Each number is 128 + 32 x the weight over its row's rms, rounded and kept within 0 to 255. Layers, rows and columns count from 0. Numbers have three digits each. The size before them is the row's rms in percent of the matrix's.

# k: layer 5 attention key, 384x192, rms 0.0804, rows 62-63, columns 0-191
# q: layer 5 attention query, 384x192, rms 0.0927, rows 63, columns 0-191
# v: layer 5 attention value, 384x192, rms 0.0957, rows 0-14, columns 0-191
# o: layer 5 attention output (transposed), 384x192, rms 0.0823, rows 0-14, columns 0-191
k62 074:158128138114110183138068115127108152153124143132132061125106147083106119130245150110160141192199140116145175138119123104103133065148093106127103110124128174161110134111236172079108140143176114130114117117085115121146172176114097139122190178155123146135119105119138140152141151166122123106133143110106099160000081102249165124087066083089109141143157197102120074105095128112124161162115075072108109115128124134104159128121145144132127195136176128141140149146127125137105129114110108089136087155167120103161138116110150124135155133159149148086137128101105086139101118124141138101
q63 063:104114096137155147105126100134095141126138154105091165073113112156157125137128202114205107133165130116133120099172153159125105068078115151162114096103166123115114161179148130181151141156151165186159139135128096134160180160129089156100119090114114130039166108061167144117092057171122147113183095121126153152114132146123081107041194137114034114177127124119167160140140144093088106097105138084120120172147110126136197071123153143179178129101089153144156129179128123148102098132122135054141132122160119145144124087149115127172128100138136159110095115157120172107122166153072042177
k63 076:131129155113090122174183129103166120147082153114098144136159159162175119068032090125118117088063115164177100138158099114120156115088157141114117135120141152112112125088078117137132117153154134173112165131143095073111092101131197133116142141124130133118091128111169126078125171075137161135102120119164115131192174119080114156102083097147157076100134102120178154114195148162103118143157163168140122084093135112150156101133140121141157110110150082092148136144120103140217053163149164156143241127105090131152141104150149147141160086150144019128107116099084133062118130092085082140
v0 121:095165054161104090192136119109120151151181135134127147112131096097089132158145173124153095083162128146090162126125075098071154115098171149146137151135156132146135121186136085130125124170121111151127123149162094138140142096123146108098123126135132078093133134104187118107065164057124140154144124087124182115141029121132146104137098156123102102149139129141063137098084133162166135107073129111117097196144090091133101160201149108178134143158113145142133131090083148212117136109090163153171129166132099165140129139061108153076169094118101131130144201140123195123197137061150138217
o0 111:124084187083144130081158148118125156139097093047144145130119168164088095193106042138078165157147110155115167144112117179157095165108127132133061086135063145148117119142136126162159208188165173111136146076135160134183146137114160101135097142153148102146105116137076109126152119157131113098091142120145107141134127107132163145089153128132194135130098103091119115152084143101129173166175132170172145116128214141124111133101129157084125086117132112114162157133208138098103158108143113114145121096091170080117107090079129102139110106216111144111121070127120106118014135151155119079
v1 134:096125150095101135109072102177128126088155169142143139107100124092069205106137100109150070109133097093048181122152123145101169179160107102073166199099128120060163122122135102159126148120059165142156180161088116158099121164098150176107142150099150082138110158141131123136174107166096085127098149123113114097137140161131130097127177135140144116125078126193164198131108158150123125123099111162126215074065133110093179127124136119122116133158124165164126166155072059148119152105171158092160134108124120130089144129115154136062136132122140154099071101061167148118128225113138111135
o1 121:199121124122183159124184145110094150078152104083137155163112173170153058196150185105162133104162157136184113108087123134127086118130136114159107078169051133108143088100125181126099125149179138117145155123108120124139154135179125091088105129152144155161197118077119110140118149130155132111059124147115181174116138108116175146134064122083057137157153131051111108135145084099100151119134102068091069154171102130115163119105106128160126124120135104125104082162184126071119123149116114093139117116180143128109089123121154136255082105150074133136166143180109102089125129134138135142
v2 133:127121035093172102150118128091183147108177157141160146121146097097082138147142128157137063119161118132103136120100161082175133128101090183097066105190065124121080180143133116096090176135094142132160130150113153166122080144077135076164120166153103135116138057132120162092180101087175112153108169189121176068127108142124123150133103057156142100184115121128131182196063113152079119122127129166164201082174141118169073114130055139131132127095125146145135132123122143171124087138104141124151130103090118149096127168135125159173176122121120128082137160094072103151149128163144129187
o2 123:140181208154090112137156139164054151112149112201141160141097233145161079156072130140103124146102131129098118122114072216092135131144122088157120107134163137146122086086137144118117120120144120126143133125144131172125112097134136092127082132159132108137152147095111106171054139121080109128115116101155118161101099148132130109094138135094125166122113137117126105133186169113090145153181171095094086181105095152086199081113166099120102136198173070167131145136095119093127123137134132165139153093153110122157136060111227119050094120134078129161121128150198189176114152147116123109
v3 156:148084108031161122086108104121136192111185149147143118094165145133090151177128063128163134126137113067124119163132150160162100168119092098121083054138106118110073123131104159128085156104106176122140126186161151173146112160106112092134141138113135194097145147123112146048207045170129105085101126137128151046131165132128105170182137065145154150178090126138158184182128115065037135109219131156149203137138105110126137089110106113107141139100136160141086138151156110146115146122158105131105122101134118135126083130104129132137128152149174135120073144093110110154120139139131130103
o3 139:171178147221120104154125158128093083086144164190078129127119171139192075088111185081148112146103158150097110099142146133140133100128107179163172152136154120128147134108149170153136038120110158118152115132117081154094101093138147120119168176119109127136158146082108087194027170126130109174129099118108122165112100102119117122066083168101054132145101122103104113133202136167116153134070156094110072113142096124104155120121131139128129130165171054150143162119063110106100103116129201109143139136120132126139181129155159065125150152075118137107127120170163209147116129113104115144
v4 123:122129079128189121166133134106180201166157156104114133157091131063120106134119161167158061159149062173154156064130137097154120187119094122093169114146052177105124122118146131125045151156153140161097126167146142149173122126127148108118148154176014105159112100173092168137175096087119112131072079135146077097135136133134125130161160116128154096098113128123107147139081114153130131090110134152126186118151120111188092185125060119104121141092139157139177133103042117080106104129173156165103125058148175114148120172174123111118112108099128123056155101113127121133128159132125101134
o4 121:148147141140072132138155104166073112097152089149136136159102134171145072165081102142108111105076129120085131138130110172110116108140114100168136134148162089128108147181099128146137110139124087138180152100117121180144183150131084110115114131150143165158152171042160096142091129112109170101196163128121189165136071148135134093113142128109148132116157101103175098134182196134065100121195154131117121143115108156091150045146185094170118146174175117128056151123200119124159139103071111048130115128126023154122139093085115138120110106185062111123064127102129151148141107151108143144
v5 116:166200122147098102116133109129185169185159125133052119163150150127094088141130129077145176169102077127153141098133079167061120098110185076162135098134140136115096099114129142128082137133154146138114154186195116107101099092153097102138106077154113134124068133169123095089147174119131094074184103130112226130131123090133124180178157172096081145095191127120112109144159166100126128125163150100075097132154104134115132178183183167094112113160096101126090190130179145125145163140125205121100133127142134142128149132112152116141099137095137135189144197094173109123093122071111127075
o5 111:103100094129128177140071104132094093095061167113172098103166076115165178132131126151130113127117144140102137134132181103167117163117138181147103176140131156139145140145059126158165137212118131144140118061099081108110168146085116143112153145072149119104127124124110137137107152150126154176140129122116056072132145068134133132098091086146189098124102153146121123159136189161142128096105145163173115127132194077090086150092138160177136135081122139135136166075124127129052096168141131140162122120065110168116116172175012114100168118190185120065106091150119143148121115168117166158
v6 138:128094182174101142149139166163058056158119087118129122128155113180154089104102158095068158091117190109136157148142101160098120073102169106145139182137187114152181107192115127127169092128120105133086100075111083090156177114167129148122098084101166087115130174115111123176036202132074178149143130090130090144123112113131143112126145161091126145108146143153103059101149121137201109098072112061141049185182129118092151161133189115135131127162144101144105066094093126162131094109111126160149133145115133117127111141064147122102137138124107117117155117162131176124151078098129124111
o6 125:085117112077138090105122093050230116155076098046096126128110090109055187122194061118120160144139083135143136135138142097170121167092147118104112091095093170118103155121164114129144164112154124102117109146130171111158130145120153140102145109130134110121072091176148116088208083133176141092123175134133143124144143155109132157143165149193149130122124119108114181124045090116142123155100096159143188084114186113194103160137062137106131112077070167118160170130187133140124153102130104113110119143159159094127138121121147148192151133168198132137130128083105079108095134096142112098
v7 128:071210043135157112162169127085146123108174171098151138086072149055112145113146164176180113121104109154139117100118118091130131175121107191110111138091075130171148131120141089114083136152144146158142139152160146162183085102173161121102164135221080134166111094098168132099129092098147124141116083128139140098118131147118158051111084154132078109138120114123168169068092104148111104149084135164132141113065104053134068164150066120158124105127128125124180112092079175111112174143165142148158127127128103140139138107123106160143148086174092120075155184133137151113146184094126143180
o7 123:186084170097111134124150129200083202120145098129139122156129148236116056190066118141107140120129133137093154147110102164126139075157114119131128120167142053144112104158117143144118194141131141126138119090140134196132149140139102074156096142154138096161117136109074124138143117142085122112070131140123164183119099134134156133138156121084177118098122108112120106127176159121131167080245154146160115178137130182084122103114184106103121148125170089139083110160182134131160152138105143060129140118078161096121078152099110123062134090128067103137093085086076128104082119155125149144
v8 113:120042172088080188116094174151069127142096148090187150082149106167140134141114104083100164086151129079122122110133097143121109138140129161190101119057171110146092086184131152114146113115100083111107075100133102138130155152119137126102141102069137136084108173111108124092105179154111136095108161119112106084120113132128175168120105129094153148105154121078129102132150107095143133144139112090125130138179145142093117077175224065153125116166117104129075198104174097127132127121110059097159137203141133157115021112128128148132163159169171160164105149166114176127160110120190125130
o8 115:151128118174166084108129129075184113165142132080082113148138158103123150088138120126134116178182156113144134126114151120156138128098143136127128093110066138083163198152118141134102094070165135075134134177128119068104101116118167111113170122098142164130171094157160114160134108122194113110139137127094095164126115106106157113128164163173081119136081126185093150082130064141150129169065110154173169103148088147160116166110055187106144118100105119105190155112078095147120155126152174169129130084096195119167215119127117092146109138044169172104164128164120102125045144084150094091
v9 139:061207059098164087106148090145147112095179128152118128091138132061071130092142164132131155153147108096069113115126140125147141155106056100080135113138101119075131149117133126134094198129096197142162188176149162168104039170151125161128126128118146149145143137126122140115166072163110124089152074144128180135142166092136122104157149092169093083174095129182199170135094128140102099122153137175145147075045150098115123182105089175149113118099114164148163173134137131142124164129167147153137128080122110098161154092143162160122134113117161134025119141115142118152116172132109135156
o9 125:180134143110140171111137153144079194078128146160141138136105140226167122193086158110143138125117161123134072117114137137130117120143167156156081142182158135150117073062112172150129122162135117149109121090129100197132163090107116107118116175147141063119130131108069146122094140153097150164057121166116161099113119114124140157126079100051103138122179142017110117149211132139127152130164160083099076162147123143078124098098133098161116142156170089128088060153154151084077106156109168068167129153150130146120102148168157095135128090158056117165135122132190142121125125134127135157
v10 144:148158235184119160131131133189186104165074162124077126200118121188152046138133140068088139137125164139137103156136140171116116086122202101130156178119143139079122080099105128130147123108126102102103127134136085069084204126128134155103094108130151101130108116123101081095088207111146176126172136103143143212121125117121142166120175170081135139101165133081057101135124144142161152159132137064110120152171114163123165136157179154130127120189121075107116110092121118187142111128133144121101135121134099132065068115108157116077113137099120107157139138111156135070113121093144133075
o10 129:124053031106131110135115099083145071118070084090162118095137103055147251111180082144126123113138088160170175150098126068117098169111137107115119118110085173148160167147108115106140133168121142120125152120117138115127107131122173167122176096070157168103128101139131128121149106139119109143092127098091102126147183078134132150136137097178160141122129122186129132139067161130173086088081115143141154083137185071148103177098126125145124153069087179138123169094131142135128148156132108146120120147104133142159126169143013116210113159184169149125149145127107125132165154138123117121
v11 119:170139118154142127148214155174139137130123148099127127134064084151149119100143114081015231149073100119179120120109075128168103092154137163117146165080122169124119157129143182099092130170150120099066055119104119138132073135181142117134096091180071152174143144101133132087143140110148115091129127177122117073126106047122145136114083142119079126138147113092108078146100120124129117154142106116106070150184174122145113121157161119101135133156103084088095176124185118151127120135108075187144135145142149090129097130179097146181090159126110106128157165123129116106100061184158135114
o11 105:102155092133101066122029074092131146150115152107136101128173130098123182143081147168133061161134155092080157164128176168086118166112097135130121118109156102132108168130070120061150134042158107138102126119141105118088139121066126142132182140103132101096116120164156106157127124158140146149117181108076081151123167110146175076132184086128172106089126182149158098067128165174159101091168146155168213142146071159109107125103120165184141173126089134126142114113073132141125159160106195135142139138073146157146161133140105148055129130093170143124091096148119124174095136072135122127
v12 118:099059114113071169115077113143051176126091114115195149088095077087107203105130100129153104066139140102066159116146120124076143188143109110177133113113145127108123085201141128140155130103104125151145058141086100170120108150076142128064156119070131124099136212081146134132143120152076112161047118131120123056124080168126109114109116155159174132117119138175109115108156137105163145108115117162128157121136124123082170119134131070154131143149102135148095185095114048110120133097106126116173136182136154162190082129090130171095171131125159142152104069126144150126155165100118098141
o12 116:145150178159197126077188182085158122144200124071075151143112171146088035173132145116141139150185132107144118095134114163149120111120128155140113114134075122073123178137127157153089077124169128083135136140131129064146158119137135109134126148136109145158153108125142129139154148105206144060150132123115127155137121128097150128118121158095062104168072095077121114097127059105102132193117093116133122128151096176147130109147078186110133060139108113103167097144177127120125162088148115095137118061128161123096188097097160124202096122124098140117171147186114108122029116118146098085
v13 133:134109158172055148132121186204120120122080084118142131136103094094158091064112145116101137074131185109080175102150095166063113103110155087124166179123145155125181116238135133152130094122110114120094095139138112133138113093140137138149100089096113103111132201167108144173081196137040107120094120097116129090120090065126141170144146154140147112107176128154098075129134112133217150083095114104098109169202109103110174186147155076129127126180133117140077109108090085170126095122121149149165137106136162103161107148106181114106150128110127133102133076161115162128146117115116099119
o13 123:084118098094180078100142094044171130151130096025098139126098128164043158199185060121128131178134108124144121107089155126178116178086139136134100099123096150114091191117118128153144136114168103103151115091120141098151195145097156130086153137140151114135112110127177082104189098133185169083160179133113118154143154145121140123111149135146119129105117147080129146089096120095109102191109113119144185103106173153162079116133090170130140090084090140107166121114221143118105131109108109073153108120132128098107153111111157167198147122196153143106115122104125083124075137098135103071
v14 114:123120116168184093139160129082203144147167129130079120193148176149153063158114137150129079173120069196216088119110104114160101094102168180127139108169098136202106166097110124094066098166202097122088101144163088120175148125149110057122132171208075139144109089159134141106164106073168148135138091131138137108123136113134149118138145129109121100115122128065101121118091092155117118173101136074118140149130085146174092136134114158111128132079119123111146100094105201103139119160158109128112131088122106109108158166181057127159091081142103113156150186131093103149105092129125143087
o14 110:108118126129034120158114101185083101118079117158150085123167095094146137067074107148100117108072121135078173183163143135091175137165085118128151144101168119142147132182134101140195176117089118177163132107123124144109120122153095150144111099111137118124104170087122124123099125134093126141166150116131117116152128169119126120115154115166219126082134092203148114150125232157091093082171138183157139121128148118099134097143198079159123146140137123160102208142120129151163101136085130169106142153103087147172093127096093122038163125132161115106052112092116147164194121159118149149